config = dict(
    norm_place='pre',
    positions='rope',
    rope_theta=1000000.0,
    init='normal',
    init_std_o=0.0,
    init_std_down=0.0,
)
Each number is 500 + 50 x the weight over its row's rms, rounded and kept within 0 to 999. Layers, rows and columns count from 0. Numbers have three digits each. The size before them is the row's rms in percent of the matrix's.

# k: layer 5 attention key, 256x192, rms 0.154, rows 151-186, columns 0-191
# q: layer 5 attention query, 256x192, rms 0.149, rows 152-187, columns 0-191
k151 111:379493347492411510494504533529588510522467560464546407457497565475481459453543490484602565581506518556503505486463501458514463519510482468496518528518506427481454566557434559507420545508425506510563514533563523576521503507462453437470506554494428549603473537467497459462424487465450477646579450486506457516497557446489503425470540469549433478526415560486382472543519477477545489519565455484495383517645478535470486507569541601527432532533510467442417518505547615466502537436572469493478522567537524541566404514577441481471558444480486493496500500399498467442538551564480529526
q152 100:393497527467507567500510522487512477558468464495538492567493456450480589430565547549482527449492510595444508378479554436542505528502475441524419557524467490523443486553636506503524568470458515516533555507575518467419497530489490487509478564501531443449552459473610417533494458582556602582460492512452521426477452521518498505525529536505478512475564418513552466525514460463553463575571535502367374442509486429368474543536543423478542473554559573558603485402535495537547421548396538493530459439472445507464457532580548432536422542512403516501489493543579476539521478473489505469
k152 098:567567423518509515558502524494506414519517503545526402498568468472429536450497576459532444526380546501492451469467535502495342508462463516444516463417540502486478480507621553439579457474465568391580489468541483536459534507468517509514487413457505535522393426450523541515606468479524455553522575574412494422453486547510511462453568572480545357410531510527529530564487522491530504524534586491488552610488573568451488535494530551482430545491524591488498425426576464506504433512522566497588487519508488549406435544486446582495482467456501470479493475514597496533526511502457564572
q153 103:534433566490515391422491400538541503493441505484465420430514495507502471492549456493615441425559576481442590504572402432482476493578467514452460533546552540423524560508507492473489418519525530485577556555454492402495427486544478521613533538491596448487564511552582506492534516476501476490520471543526471475480549394500484491470506515496533469512512499437485477543480493378481544488488494437503445419494531539469492374469456591497506506550484657464472558517520544513580483430495492410428517535464463464562479530576406526452572508459524482422485503542634613566523486486452502448
k153 099:442464609517515411431541611522570508645459500460590469415558485442387507597526550478449522521426564449479531542468488463485449515512471491492427525494467439495556531476593505519525502558544484562535548457509470402488431532543543449520548554487571507529496455493489455514437516423532570558491594499468407502432532480632475480552445504420577517485423407498505532455469483500451515522505477607536436481491418521473511466492374531563467453536505499508540516614496527474512524520530490510482488547539493455526412467482464583472558561482581450476546420541596462600485480513447507540
q154 106:486440412470494485493551490526448525426480459461540518591557395496441465517557479506514533479550549511466522547482448409470515539484562500502428570450456549561465484490529527422469420565466423553446570457400535527487442549618433468563464502545562482490501500508503444494515524459542572472537472515445582513462562554433598473498520514451454515395383530458549465497492576493550450509520465559547452567542528574484403575584517468393498642500480445447432533439466566530615499542536458358516568514554521520500527598500535493560540544541538491458515432427504494503467532507533503505
k154 102:483461534494504514489442466416467494518463541418525465522431386486523369554544489467580628433490519442500509477518484426610533518497452573491447444601497415447465405494549504545529473477557559476525535434465525459495571545573520528533512537474467454507503506572469531485537405526511422404479500539530535542480577548471510432472535459527514620558499561526558474457540530477508461560476565458454600508503474532562553495379513544502436544591463545479494583450512507508497465516534459635510456553607465569486567473516442566508535516565545409506525471500562454524495381580480492495
q155 100:494590507500672495436509454529553600493460493531558498452439488489437504550429550508487572520499432501470517525392451470508559485567503508512547475569509533510508461537533539521529474552508504552451643408573529557402503471476473521481462507548468514507543491483525531474568575534535617517535567525384497437507451368413540550426395572420487519569474540388380545566498532483525521472542525534523407479481538513523518556577538580540427480568484436400551443560516480520497511465473493528523464510493465450464544516505556481423502502487526565535484470447471495517479532486402465417
k155 095:522531523500498414547491443480549480581636485508468554551491535454484484515546435472423545408417529484553609532492546527472557496457545414468548504453459516698461405546502514459472472516598522473502564561468494569564572526396516480450498411455534528560522487463507533554524427446408454571569450454473527484528542469559521511447470476474450486591510510451493535527537415441494431555564428531495544475551496487458534512421508506476433508493535469494524469537476501545506496496447576567528535496446562470417512353476560520610495502566551527544534488468516500516509555570557409427
q156 104:458557500490457522524506585478462494523491541500478557419480502474491517495458467477472407471503569456474504509384507559447460487433398501403516391548401524529526547526481566560579491511587548438541472428467439502467487541467404492569455493547533511540511463561564543506503533603492482526529551532444449543511539545508494583479488470522456486514504559511542506496528491409544433523429487464571461407558515474454597557566567542534491464514535489432382521414486516549644506501443576597398527477526496566543445469598531520547466413550553461436509518420454574502495465522559606442
k156 095:499430557477463514469394460480543469490449409490478545452440553503449501527481474494508454488558521482502473533387503461539592438635533522415571492493459505548493460514548509496594464397483601412536526499489429555585493543414534495541520452531462488523563441470454448489524428533508476556451549531541427488522464483527588513415536445457469461493570560515577477528419485471537511604502519484453408563470488516471574442596409496603571524519449541552467458577455539522536495586447560496459599529551522453527487529555447491445467537530532667518484586533478505497512453486496438447
q157 102:547485567482455434483613487481500417426582509411616503477468365588478436516481521448571561479372529498477564420514494519536537470590451581556454513513481446480525474476518467518537425468471521475486505589430486420500591483511552461519512477557511498537410527478496525519556525525489527548514459476502568528480452555530454459539470544506550444476594516601436506443552544414496419502492409562487574416453514468515546514500461481417540532543393531515517568450465525540578448518432456503383506478612498516538471537421534459517492523506575485416435535500489432447482472524467602456
k157 105:515456622577639505482519488540510511520502500467442477505485505569448433490510480487521426551475384463401577394494517560486558481535403563481514412546493507445550532507551588537575553446537381488553534490511476437485487589533492570486541546513593476565494464455459507504447478516526480588506416511490455412499429433543474533477508482515575580473489560479425566523437503496509474590563476448481549491457519447449541485499472470474560549525456550555537497543474464552426533467537481356569561513444499538545576497465571510453436557525447466491452491542538498350475478418432464504
q158 109:435525463507518449587441575519562502501462542559484551375537477472489496464564554586498476513425561513475455501493534548459428495452471512470413462555443520552473462472548564556526490558426503532550525508478588499432577545546469505474484478574388482589478494423561503458467430458346477478463472585581484486480487626396458487547412419531533493567474465415532526509545552508443582556420456541508416521506444446494494457527482550447492531520451421594514450526478565454580496478496445470474498495549531550575593476490474584489470547487367539558491472467482489530536578459499473491
k158 106:497500444478483568539498601500510539488543519568457526380534512546523499537533471482433446453419545497507555483426573559503504560425599571438487456514382505491441518534505526572556534507460529504486512516517513491453535478547503527501478582506451489443502505493501548507464399574485406387551474548461558505507472589517457531527334408485449456492520567537554383509499559501462510492539561601563474482592480588544572482490535548474462532430411441576530457552446599543583553499593495490500458636507494496521443546496556541501427439511507532587477431482536465473486552507498552496
q159 100:486537475503547422465438424472521501497474440527434519486485432483408447472469548533478569536505464512459481531535447561474461441518501418559528569499479342557488560555591532434507466583531480488487469498427468467538419523543476534494473489500518494426466500430507535517581425466432444549439592520566491387496530480503492494451500524656607591481484489425461571494449456521482501441503459539545489524548598516459531461486671460504556546550529496530565428526468561517502443448421549565504418512448438556567541555487546497528456513525412446492535478535529547487517618471494413494
k159 095:506594439460551357477442519424492481576487423527534583459594542441449512464464518527514566390457488479420441595490554516475432466479465553535550536498387561479461472602476494537525467484564436509555537510385575462531455561428436513352401545438575503472545509471480531506531448456493415515490509504473476601551534500472560546549472554493507444495496460507525554519462450520465445532467490370485482516402582505582523451414507506463471462469454390598447461521453508523484512422599492541485492451496458474517458456514496585498481516489509471484473485530533474538471518534486574560
q160 071:544524498495445459477515533483518460514576476543579597510496506513466505497419579464510494447464449476560623426520519509515530552482557488453496491458488506533528527477496456494572501534461428554504390532414503454511488602523467536456465473564483522448471388490468614461547580494498471472474538512452475582428572581504443460445465503483541483594469487480571481524377462564523610443556430520457477549478406514439519570435446573467464496396522512582464497601519532490506512472568508368493500502424478469582458549627519481553512479565488496604526482458516524501469513419536378456
k160 063:560471452443492542518498388568460548479500514487398518538437559522446408493522456517508593471459506486475484519446496565420414424553501571414584519529592434463558439511457417508402534492430508489399472414486506541417530539637517517505585524462477444562499552512455411506433421500532555561514519519525481440485512554559551497546542508413566521511457438477481491552508554479495445565501582479472486434468458516494541481521470572432422577560503552432502474456601531506462483521564552509554422436504411476438506529513497498473576512555497517382487555440462462534448458577465520418
q161 070:510457435464450475508507468482564508472467539520495585549367496473467506602423585450525581531499492557488508563531477525420485515457563388462477481588537558541462510501492502445447564517511605509574395449505522448506501511478536523528562494485497498492465427501435566453602513490517493552477573509399507521542486546418474528446492531477424377542552476462554587447407445548499504495575486531447425530515459551544526597455452530472488575436525409528491463504415500456473528467587486452570454484403423386538456511622465573492435491525453491523515549495547515502488582486476494397
k161 074:465485466483503500584530518468522479475589521429471488482494514489490518502539468543406476402532483523393482503523412556496469519544429571429435557430559567536485477411534535403500523427472489468467526513407450527510579587521505498445414526509484478493419449466573531488496522502461480476520637536473557605483503486617466458545592552494439515497433582515470461500454465451565499470558517500489426481491493568459485361469486536514372488531434599477404567410477467518502431503557426507486483571501511544544525428460504403556476490519491430440452520498514490598586532583529533557
q162 072:479496491552583405498488511561440515480490530519452480553546487465428528404538428508470438504450537488475498457425540448518466457477564516498536516394477483489520517503586451601670409477585403574515625489539517501546524439511493394492416516509495453554520539558663433516452464495549544509563462458450542460484453437509528523583514500499496504480524443586459477520547547429486456494525458395547570494493550468489462461561496427588549526529464579576484541508533448540457463492471478552504531453478547489464510462355540522474562526494570492449423604482545447515508566542490472521
k162 077:517506519500474600357549404481445536554488461504570497566568416520555529483444524478503553574491458445612514513498497408511581480510476456506538400522477470477508505478509483538409534494489523433477432551498464511472488381533497550533517476479455484460602550455482502526454517515469503523442344501573518460414552520442488594488449509605499551474468515513464461522542590567464455527432545538452539500557461545512487510450557455421511508552652550419530458570483476511578533482474490541474458556597564444502500600493508409568460503522539497503520494487517386416459484440420539492
q163 061:565395477522455569577513622436543352524463523497446512453568513545510459584469511480522533467486468426592555558587455559450494507550545535544544487444493449464491523503441464532472502514458480571433529519468494496523449513487457535493450463498552588507457473494448515416503591454516533568374546492507507443560457458518431555499613444448572475449532451408574492422594487470484529530537474543413447470534586546495498417568646526490544493528411526559476537453520407461488498476477465493563515400546521507500618495496515459524543512452532487552517500494497547484466465627506479535
k163 069:489528510462518395456563551498572477407494539513529481527549541472526533469571525547526480536540551568475476380532478396582525557524439537561537556536472520563532475507573565491542525460567414545561474516479460424491496587542545426389502543515482464512509478474477523636526549460406481397533482434515552508596555443498505458508481509525528470558536587532459501518510402587551525481511474522498537521371464438452533503447434486554578505481546512503466460525329487504429496582511368463462493521455529498538434473506527514450495597473538472539482507516558609582540493498509570527
q164 075:519540501459491541441464481498566540528444481473459558547510589501460568541438473570501466470505528503534429470443548495548494531530472519345525483500543509458496443373467574477444567564499442407460527545545507525465452540533505567478408516503429518508470392502568525470523502558447548369404565477501359439519497552495557416512490492497500354575526499495505538576392471508529557506484479510471385593436559440511449444427445540501490534442457454464524555570473550451542469470491473460528473476558465541520470578641478504465508492522486543435491472525465596495588499509481519495
k164 073:573494488453503572466509480402433485506556456470500567596403518565509438549461507495472572488473567420429531634429510544441510481527586368578478433495527467503479469520578505522527458462521547588469532565483473557548441463423521457434497499514535487515476575592541493537533518544559562566468467545409446497350508553516451526570475478492426574490498489570497500538526628439485491472531485498480465469544433543486482466456638518471504485544567474464462540481444468437477540523572511531518502539537396468496567378432465553498579534471501472525527457510463444473545453579526551454
q165 097:444506543501489447549523504408451444442518452513530536507494434581575541446553501509565519531565461473628495584519550439491521502442552520596458504475542604562480575577516480485518457535516546570511521518512430466532463554494535564508537473473541508359371526542464568437554535470508523606493415554549640425497468468407417510544602499549429441447421512423578505467537487448438559499547450509480526469517511576515484536545528493485444482460445475481512534466552387538520436492458545410474507559502433464586433542461527547508496479480443545563512582482498544595481534510483501514
k165 103:538503482504445443487575567376534441521558512506559496505543481574546492535479428482513550571492571585441522480505523493483430488454494499543426512567468491459501540514563435517438469540513515483684528495486578535496522542479564485465570571463560485549536459500462439507465524427522476577503562459510572449566534507442535479581491510473505528478450528546534532634573495443487570549598483446589550469489569423493521472500506539451496470547532531445428480478429405612473540469454498388507515599354520464464531470440580486554433551433502510558528519552571463546433510481455567482
q166 083:592650455466577424533535454410429521452452507440490551491451461419475529524561499446578516407558501501387459458422509549531466483483507568477568450461532540566533502497471594521485525526514460453478509510467516510514494589457528575461514532452511471431526422470480569475538487466528470492615520536512547554521487520558428524506529496545512440473513501492487552506528481479501542551519480536479508443436484547548518502597546514448500663425471482425452527568523510512462448393514525552551427561558467425497459463579444498515551515464345575454398539441536526415585470484476587468
k166 071:477460517548517560391479526466565392526530493509518442436553574545424542506456443591474468514535429582533520509521382416533553486542454479445514534507469546455493517418414452415597473516524539548491537483579509428479514541545563446451519594549464448507525470441505472472450555565472455474461488444494402545545434473485438550435551483460471481507452409467461518575487435518576432467526494507499349552532511558461547503531488487556443413503507485549576551447468505475424468516590487467481524477498490487599480543487519566481457497489417631430464529419438500555574477523454471604
q167 089:499571502474415662448485487535529505466411452439486535556561528505460485414552501492504476516461518438443510533465493559545405548467504532533534485531387466501518563524567560479462575559485450441497475553584500476439472496473540536496417476535410519525526471541453504483474562474516574380495484498542382464392429492572580452468499450453527369481472516532573487562466445466384536490454499520440486561425495480542542533525464516477581555470470420447579399544530490592484551496540517487509424450518484452509514405596428437424472492492482535506574475583473516532487555545522499570
k167 099:616507491498551506526567439614602540436494526459531589602444536477548530560536536421532533479545545551536546536508479516593546531477454566485428467406625475489457448464547507555481459512485476539531500434421436455467477578501467523375470497522537492567537489578478534481468468440559590540533526417486420581620471509462476501563594524427470555500532597511439463463515473546570456552413483483488466463572497489448472453512552422461496470440448497545454523570456501440514488499465452484476442419559451512451518460490469490494618532597542469469465560544506523520467462432566443457
q168 102:498480491476498494495472503573482489564518550548419338447456549388482474532466501479377407538424452447450399569515541571448479487512511546529540512408474510532430500518459515469521487534508525616535504482474510439488514312573519467522477439462466445490450453483532489554599368599478414413522416520427471425455484507609512466491456552423408529439538411481538475543521510521566453476468563475480524457450525484522482504525492568550489453539437540462461437468532529531493521539484540517475546495539554482457554510526534538427461544488572446519579492523532479499495420540492418536
k168 093:520474581468432495488582590475543501566517509532423540532574380576560465545577486512565490609430540472494463557538459498560508400505436447503499486601516437479535535459467537552463459420513555537533541550479545436456457588433516412611477547612523506499598569532478410496476535522557446463498491489588493515528539530443439525500513486559497466534478541462581580415508405437421465463517514502519519432527504422511663517574566461444579457553553493468568509580505485520512506519484544459476511514401518546516525497557522464481425521512421466455467502435532488536534467494436478455
q169 076:506578526479496503497525517517482540400464585475456545581501549500423488576521525463516446591470514536461449468503469512470448491447478579452465464523538518550483438452483495530585461514494417451521528492548555508517559498542383580491515535471466498604612546544497517502442497512407434444557538481523496412531449448516536508489450464561524554605476598455510541527449482530495521644512578454595561522389546555459558553499490499423450576489530505470571530589519495496472560584525463479534467427545491549499620419473467488621410475494485429544469556603496427524450496446511480566
k169 097:463489576520447456499557517454508477547480413448527583529429447504508441593527439535495452530481543469429525438431408513478448555543510476552572480437512501572472549424509576498487525471532513579472527487486459506610429609412612417467497569521504484544479453535565483454528464445512540479539518487443450551509478603548458542498481507521531479465522449523527411362463562505447440434561547540478306484454487566494444501580467450545522550468462461552529502495432472406410415499515547461521507455480494521467556486496514466383513510545474459438480486465530534404543438503479418541
q170 106:614424582487519452467451563517454604474544507444565477490509474540433505573542526512391555565524498463511501513556454432515475423491530484540494496420495463525571488448581525551449512463432553519517445434476630554488486523487490442488528427555490534534595518397430442504451495505565547532547600479506454572481479448503389557527428501589603498537457503528495468503488511528525401558508525464488520545527478446517495477500572491478465440552479426577432536537476509413472603477514431508473512496475447403538518502452582459586532466441444436421492412418487430554482473529492385555
k170 097:422626533566552498489407561409518433631524536531477557475545508546503448535504574472552469519403498472605492445448466475505495405545523500496527588520467496510562558388428413526473423461459508547402467530440494599496512540565438465555397491472591485536480583487519485490540519516496581540426534449514501588383432465498478521524504555473538506454468423467546552509522596499503491486481524466567468484520496483475470522453470570508519436510494540484505502441469474571506529443529577394524552484386527483504430431472452455569456507528493418534540423387463562531439478503494528466
q171 093:406498522455491479440542492603540519599533523455446436549583455544521528459565543463586467447413524499482525425498473502424503517490458412540545502483521444538543502469539497524476562462393505505451533434525374531454470487486508552441528550545447578448532499465403391490470460467639531467500567590470409522523520531539429439363492507489539486446464530506487442527517525498475531476495456454482460517495499424459424531441517464561568593471504546511539350497564507467581442487504428440505539447532523549439534418460399564498531453468462507423592502467495446522488475455546564527
k171 098:501521488531472428383632524492588554482466451568524473571502405521438509609456476541472505473453528457514512495489562477515518482420412384440560444503566436523479426571526538549415523524547498389479499476522506528502430491498533513494448576443566440491520581511531458416496442521619520523515375553474500504543507440453490507481521447539506513527442547519473528439505510542590469477390470510437419536478478411568531496462481406542604467437430538560561506505495540465605482450505428445446585504561500455431502486428537489433505495575513441422477485460553549512532517477518445540
q172 103:584465468529414502448575525455474470412456458475501520574452473509543545561483491472542455488619433473513631503489499537480494607563455407477437397479504549447518428531528503500453443524542540593548483493578472525491469542385593515487513545515596490541495557515494542452464568427480611460503503480488499413561523551452427466517567539521513413565526470543564553524540456450548463441547464474508478570472450634500568476471506506460447515459477416599476487441505507533522458564537554455551523572464456558427592572492492485505535533477407556548577460496485525563535451406482512536
k172 099:515442439422547520483500570504555559562490444457568529471507489483501429512517516519474525428604484508516553537434466376524408455565525422565487433514538521528503556470583483491518504531538526533489560579489551592502545542471460516516433479531491498542399440454492572488499563438506576464480442413657498439538576566516470534500534522552490527468411429477491542507507553560557495586495490527412445518527412552490533568525440507434500461513534395522532572464447517579411461496562420426625543430599483480498506627485510501431485474591505520514526549505562534484497469580507508499
q173 095:546523419530540545461522496584475430494517572585435515488542480512536492549522525457511529498591514498458389412595521535507418504548408555522572515446551518464461483554529479537436557520518470438438542460466450473478506456500523512557572472498505502447470424463406504439512498483501466430529496589395407454498485439524476526554485511447408393467498541477451520408508569540591500564520563519523538521525462512425615498529493473373495449471436482527512453511575489482555456494557518570499416574535505499511548541616517466509574508493492447470665429508485472602549482511396465450
k173 092:490477502487461499472509524581467532473495469572507509535634402494443487511497537526451500458439521593543563479526480597542528434482501462600528563572455460524542559579497608491584541554517432477633461480530400560469520587512545450536538498538456466424411458501561587531471556593466504534380430485480459441468516501493522440382510444596570506438417530508434568530500464427501511486467499486509508553408420568486509475550439475571447461540497475431465531514505489458494478475573400555583514434530579458543538495523429497462462499464563505477459444537484498580477543430533473512
q174 104:474534487476491556418475534470511500480563568504537539551566501476491483500479491418460409535439526537483494516624515501389561517481470516534614522419531462526472516495494485562554519488539530481550418447411578562452481514606418485508391510395529526643580571515410562450478580524541484446489506512463521461560521498533408509526597493455552454612487602483513489508422601396543493580541595438481558508518477511490500483503525462428570520660491567513560516571519550477559491468544468475504485492514531430543556508552501449544482541568522488522457538523527430491489528472482541501
k174 104:538522561499599627524444538401508495438559511431499482459522546488464561449467430578522506595436559632476568575558533584426554510424420560502476498558504494489548478536464554482533462482438502454462473430508455552398490511573526448543467544476501423488460449468520431545543527511550413571544560561507538507565553524509484407501398440497426502498470516485532584518506495495463514564501526437527555543463572466490548533465438481484477477536523502487529528513564381554574456478427511520364481367490520490491541467487512428474447597581589497557451569537505521512553439508490494510
q175 099:551498426569481567487485528504499502546514443504514533523431417519516444584587486519472473503436473529582452433408462417524477544494580409429549477497492493573609588484435543437477430484564558502404492414544493459491530548444567440554482488554536449515529478462461466582466506451575490575563546613478432559492585557447511471557518500540504502491481599480538535442578590497410414535499583461489475445497468543514501441444496537522598420462544459515537507491424465433472428462486590382453520495439524545495442515505515409483563479505526410526490476427415524559468502498480546498
k175 097:495389419504482544497564413546494525418500454513427544552447510499474367441470444420474458536516551452482565543357448534476430466566470499510485547441514483496489454502494457507446494544478545530490551540517580453611524475504524505568508477525577406470479357524531584497565424504599505436468492626494487508525515557492533497605439552439492540480471507498522520462585422503521532415536493499467486491514507581485528522429477496479544493448559438481498513579517586563534474534398555542510530521544522535505466393529492453452471493492375594465375464457520456529508503499455571541
q176 102:408480551485514516529553457467507506498446489531502548613482515516439522487457412464577543538525527498493460524553515477534462528569495520448543503622529439450537544415457536509454534419583438501465598459416480407510416548539517477497564410497455461447474548493495602382587415527503547548577481411485524610474571620406456491476605518480432493548519499519518472529603434477579527563480494421555561582490562463519474536589543538497552488512471555537539563597519462487456483544485493472481516501442405484478459448543484507537439555492440453499451485500451550544529529504484607479
k176 098:513419539465510484491537424552499538527478511460413483539449385531499430508490543490562477456458572518528514522488452558431523530439491516398560502486440559483517467425374535464634386378499529495497474538516496494528428458575508614468430493448431434443550521508503457422480511459469434409523516434472416464416500436452507480504536473521549541492490471499518489468472463595497446518476468461611467512510581435468524510587534445542493491556526500541575470487506486474525543521623518544550617397502523535492445546428531539479618504526402486473461484497510482551592475499392488474
q177 116:422424460492519533448489520593437530497560535511560558522525494524541478554550369480563498490552521363526450459478552459461480504563569499545462474614481460482566452481408488553462489430476545523561457495499486478490497426480516527593503515420572525440504549512520424442387568441498468471564505470479546454560573541522452472481490420431443474533540605583474519447524447388483461531428496450521475413536539591553542510611507498479418500540531470464539436479426459443522464482443383480512566478501538586599437573467478406524576493538537510503452505447465472446519478483475534549
k177 110:543467594500569425469499512505517534289522492442494449517492502479447458453535534519477410595524494389534544477459457497560451525503567518449398455445583529503471488446469570471512469560447438501493462448527488442494503546408498540591454576543525464529500600479473502499533534554501533554516481495560543579497507434533544474472488427539473566515446492543522423405430504496417546448490569509517416516496509530424574527458457440451575562494530515543483567540520446410498495562577453431546460427602544522506604491437490555384578510524498493533461522532512462509596479501490417486
q178 106:559420520577504514497531539499597510577561506465499482479579603495476593567564497513550546496486615492455612582507472487431545509570457491546503498488478570492477573428583534442545509538491540511468552535503568486492535448432491416494443544440526536645455481539478512496536453480549571462493574470437500546491483464504483491557465566506538583497533509545512443432478540556432575493606456494541481630513458536522440517554457498449538436468542476517469461469510361468556575564465497509507570491385475585516560503472399559533422495530530483557421503455486519582490465494440479603
k178 100:599438374479452529507638535452468471575541498503495462522478584454423588613510537522485507523555489403642566535556430537556525488513454518565520470428526521534542487479518431492545524470628472606467534492518465517501538478556549503477502500527434501470534477517541484414462416531537502514502531497503549468545495495441413442523561607504372453463508470506567476404527524590516543502470482517558465472505513511514525450505499505482483508513513577352462545421492463606467608557468526444563433497486481497509494402556551541473537536464488581526491502456502387578477530515481491490
q179 099:423458599438546514444592545454474584408383543470561448493520505489492498428425585483525427537475491457526518548588527562525511510571589501476468481442511468462385469504535530480494437430545491428540527445581514531489577545491494400506529524460505508575546445527518468475532501480429567468451541532448526521521572445492555473578407501576501529476511467572471466489543516541436440623486550466563575501470568362484522492410579568432449445512457528473498448428480402526493521469537550539480516579491517521505601506511498470488416479503573500550553614532549529559460505446569481504
k179 094:485483465546534615527522472522449453404463594499534410507588542545524509547503578460450541549485467617414490582476509464488456515482516478546453564549508580511481554528480487456517543498581485400526472519438483470543612554440469541548510503483445502424503445512516576493490577550581579559516542482503397536553441455608518475580547440398476532518478545511588609545550500529546468553554458456456531477447526483530509500643439554493433497490436489421464459516445483489469599499551471529552482512528439446497560534504504496500469533482390458473469499458528558499417429521607517413
q180 102:417503599485488470481436554500573519549376434464419477564524483455417549540508568584438596579463528526509451639515452508469416557508551602521467585470480526469518490515573468510489426473559517489547446513485547513523593509439582484483483429514454467574522442538471593565499435491446583473574569515488514498551474483513405496462458421497491484498429514491539532470441596452528432549518471527483514465495432466505509552501464564439468521497511467474458418549450497651484437460552523597502507464572570549485484475512426422584586544483505515494542580567510483529501520480596463503
k180 093:461538570482472529621474485538458545459613434489499450465456506481535507546449512458536583568485576492485415572515523426474507535477542423502409506570460456474446529533454444545482491495547561518429535583518422493484515493539446529502465518418474492421496377560522519498487426537401532550443479509544540462487471478463518499495538525492479545512483488615531513430508473571447432517618529557479588544477490496404516479550443547477487515474543509457442499543409441543496496507629532633485450566490564464555466480591580428501576444542536468477429428500559383427439541461558507453
q181 104:637497538647554536526488403490543495512480483418480547461506500376563584427438492571518469482433471541469447463547489531489562618525502482492549480486448529617518498500506464549514434511530511440486549493531483479402439557487488484530520502517461459482474471533486454499507519553400492448549448502367585494517418469475496362569435495472565511462504550445415435489474341410586501481544517510533469506567447512556405467440515468434475478513480474596465555467579437543478453539528502526474515463527543534454507474421530458475550473459470562495424473518549533491496579499515442451
k181 100:548551521413522492494509490461471498589490514457517509464604474565457469453427521462453536476380598491390481515479462475476470525514543514494548523486464491562434490422579518475452479650519474443525473491541461479476532543391474472517531446503512568459478509474525477540435456570464427438459454600500495480492408465539395423486496592470552530529500524495596467541536545467576521436548492508441487435445513471508486497557505533499588476594541530465506515497556418565505526456527455433496396539568460536492496544496540433591488463536562612539428413506483596528561445456405372528
q182 101:472491450512592477468532434553475537466552497571514550411552476507459410444477429485514479450513484488542380582580568444533439510486540550503480500505558449479492524584550471519519539505458472476459475493551515573498468489438566515500483437446488494489476562511563489578431461527502493500454540433498540560414476460449565510428559557529533435525511636512487537489523517470497481609482445431484616454455471488511438435523437411483555469441534500428510464576555405481659467424528513621457500498506463473553440492499583605482480436509605395495518504456571504466553537527415522561
k182 097:441560607639474468522572414499504455511507481561517536595511465505540425540420484519517394432518534522551555543578463492542540495557489510497550432533469580453447563472508455382557565505435445535493419398538499572458455446485494421445576454513599414462594500531549472506432510585496532489513502437596495544494557515526536595502549467475562509464535453503450442576478511459514465418466483510401496494462457484460468496430405515483570447544573537442499494541595441480482567431490476557451476464557413497498446479426503497453435531526497514542445452537553472494453558499480547578
q183 105:491525479463460506389485475435477429490458535437457444401496527572533560475487458475513475544459488518466544558489464483537565470551435470525442490548480458531508500528504469547501467477426556561591574460537422523543473538429517404520455500539517451447443496425535506477548564495496527550523490428429513462517499520490466542526582428521379532440496557560605536419441526503627450520574517550382410625502559553500510478476548538568449477460510454482495589542430514513544453466493449552377639543460417488588486475395499524476461493468531432525560520487448449551555507537555487431
k183 108:580545552500499467428523551399469478486408462557531549549551550617482549467572533535574579490555546396532533534345489555476599455540588486480479504441492426532526515478486527488504511493481549557509534478516553462537541501575477538473419531499495477541468477559461498429526468527557564531478533488517569476502486526422419579518492472483489489429529527531432427471466511532532458540542476434428418614513523497550474501509494425566521508540475540433514537536475487474510548478507529652454592460433606457410507543504390482526450444556474447530512613495510502565540350523494522539
q184 100:454506441537536471452527616450559411582473504545512590521355477512529457495472523490480442536477539586499566572537434479514531494484559423573441437458551452541499450425596485487537484508475537488480462462514470510463432497425494582492551362478452538494509393465474423561538471512543566540475539499522501522554508493465543484464506478397547467485568563556453451468416514553503552617489445464546486484537494461523474462637505453595467473420520506521466459451638569544409561503527526478526505539504522511506576514538471393449455586481483511472530501435601471468525487576454460468
k184 096:449480450533457425573555439403551502536506517541448505474504497519503443500622480500422544510525464449469534414518522522492458488540510497585445459533541366594517508472485573485538569491510652500491482556445534562541474506417488504511481553541492520513510416560448522508426567450511417520515475514400528562549565421533520526469584535539484505458637491507525468528597473550422501543483562490482415507530552453473483470583465579489479541539627469406525412515534532491509428414610501420475469442476452556498504472457535538478557578503485497512524574507470497500491572487477626565
q185 102:439480427533567571524472397454523515496540528525592520533441490538608506517481537518440483538618496461552472510545502462490491528621497497460580598456433536548544486463511467517540453570469537564490539514493498513502464495509531535515602544430535425439544501530569529553406549564574535512455533483491500616447580520458469456479483543547454512468507497442542501588600518460479473554595476564396551485495612580567493481508490541474481571555487443522485561425459473505638387504470375512443496469496589527543514505515492500470526508592501541500417564509402480475588472502477513544
k185 099:507455627497603537499554519530538475472508565459509586537468447527516459461544444542541525481512480499493467484581555449570531444545546459539528408380568538517525447538446477504529393505477430487485480472528502478381505522456466470545522513535610477573524500457541521522420552408545443411493475515506528504497505448472485468530500368584468605466550444532529523588526450523444545492497571633518495567518525544529597472519408480495519487539394489444490483463566381416473449532462473543507535533473572519431531442579521531445496471561446490459389454459536446481547488486435434554
q186 105:587496428474503567551480509486518510506529434497520497502503618484437540447453516561524487597489472527528381489522481527558472453502562471598654516463441577494498518499521474453579456581459475537573572502464521434450469539521540507417525463495502510505436462536591425481433503468467525505456526544489424468518365501533480539600544493504537442443472524558366493466456525469520442486600523533521490497580538500478485427539561525531426489412519517503389404451388537469570502495488494393426415457499503500500454446549527552505580563495481518539442560594469552558422479543528480505
k186 099:529611477510487470478443423459444480408507538450507523435532557472457482481432435526510498453354461526514440435515420445437460457503504509470495525481539558544402603531387435504505552579709481538534435510464498479479476499480525493527542485440524412589528544473488488546533522537465504473451453519526484489444463557466403536488497526556467446483544545516460512536571500409520544538517570559454453512507516656627444507532437490541468497440482520461435480465458403525507487495422510523520453492528509493517381461456559479501501591537524573467492471489561436485512480470398447546
q187 104:451534477510482498446460521491591541595430466449492552508485420489589508513601509542487527500475476548495426589544544422465463452336473581514533651512481440609530472602501472449443455494574611464561576495473477506458432548481557582458485461512466549519463518490492489501478577513471557443525453574480471452565494505583571472536520455509531485519567464550467500506465504494432502462445483518430545559417579533525508495486462520395493485477512460585430401435526544475519534469456547446479482537505576510530462508468475558518524461475449430513343555444457489514545544577410531474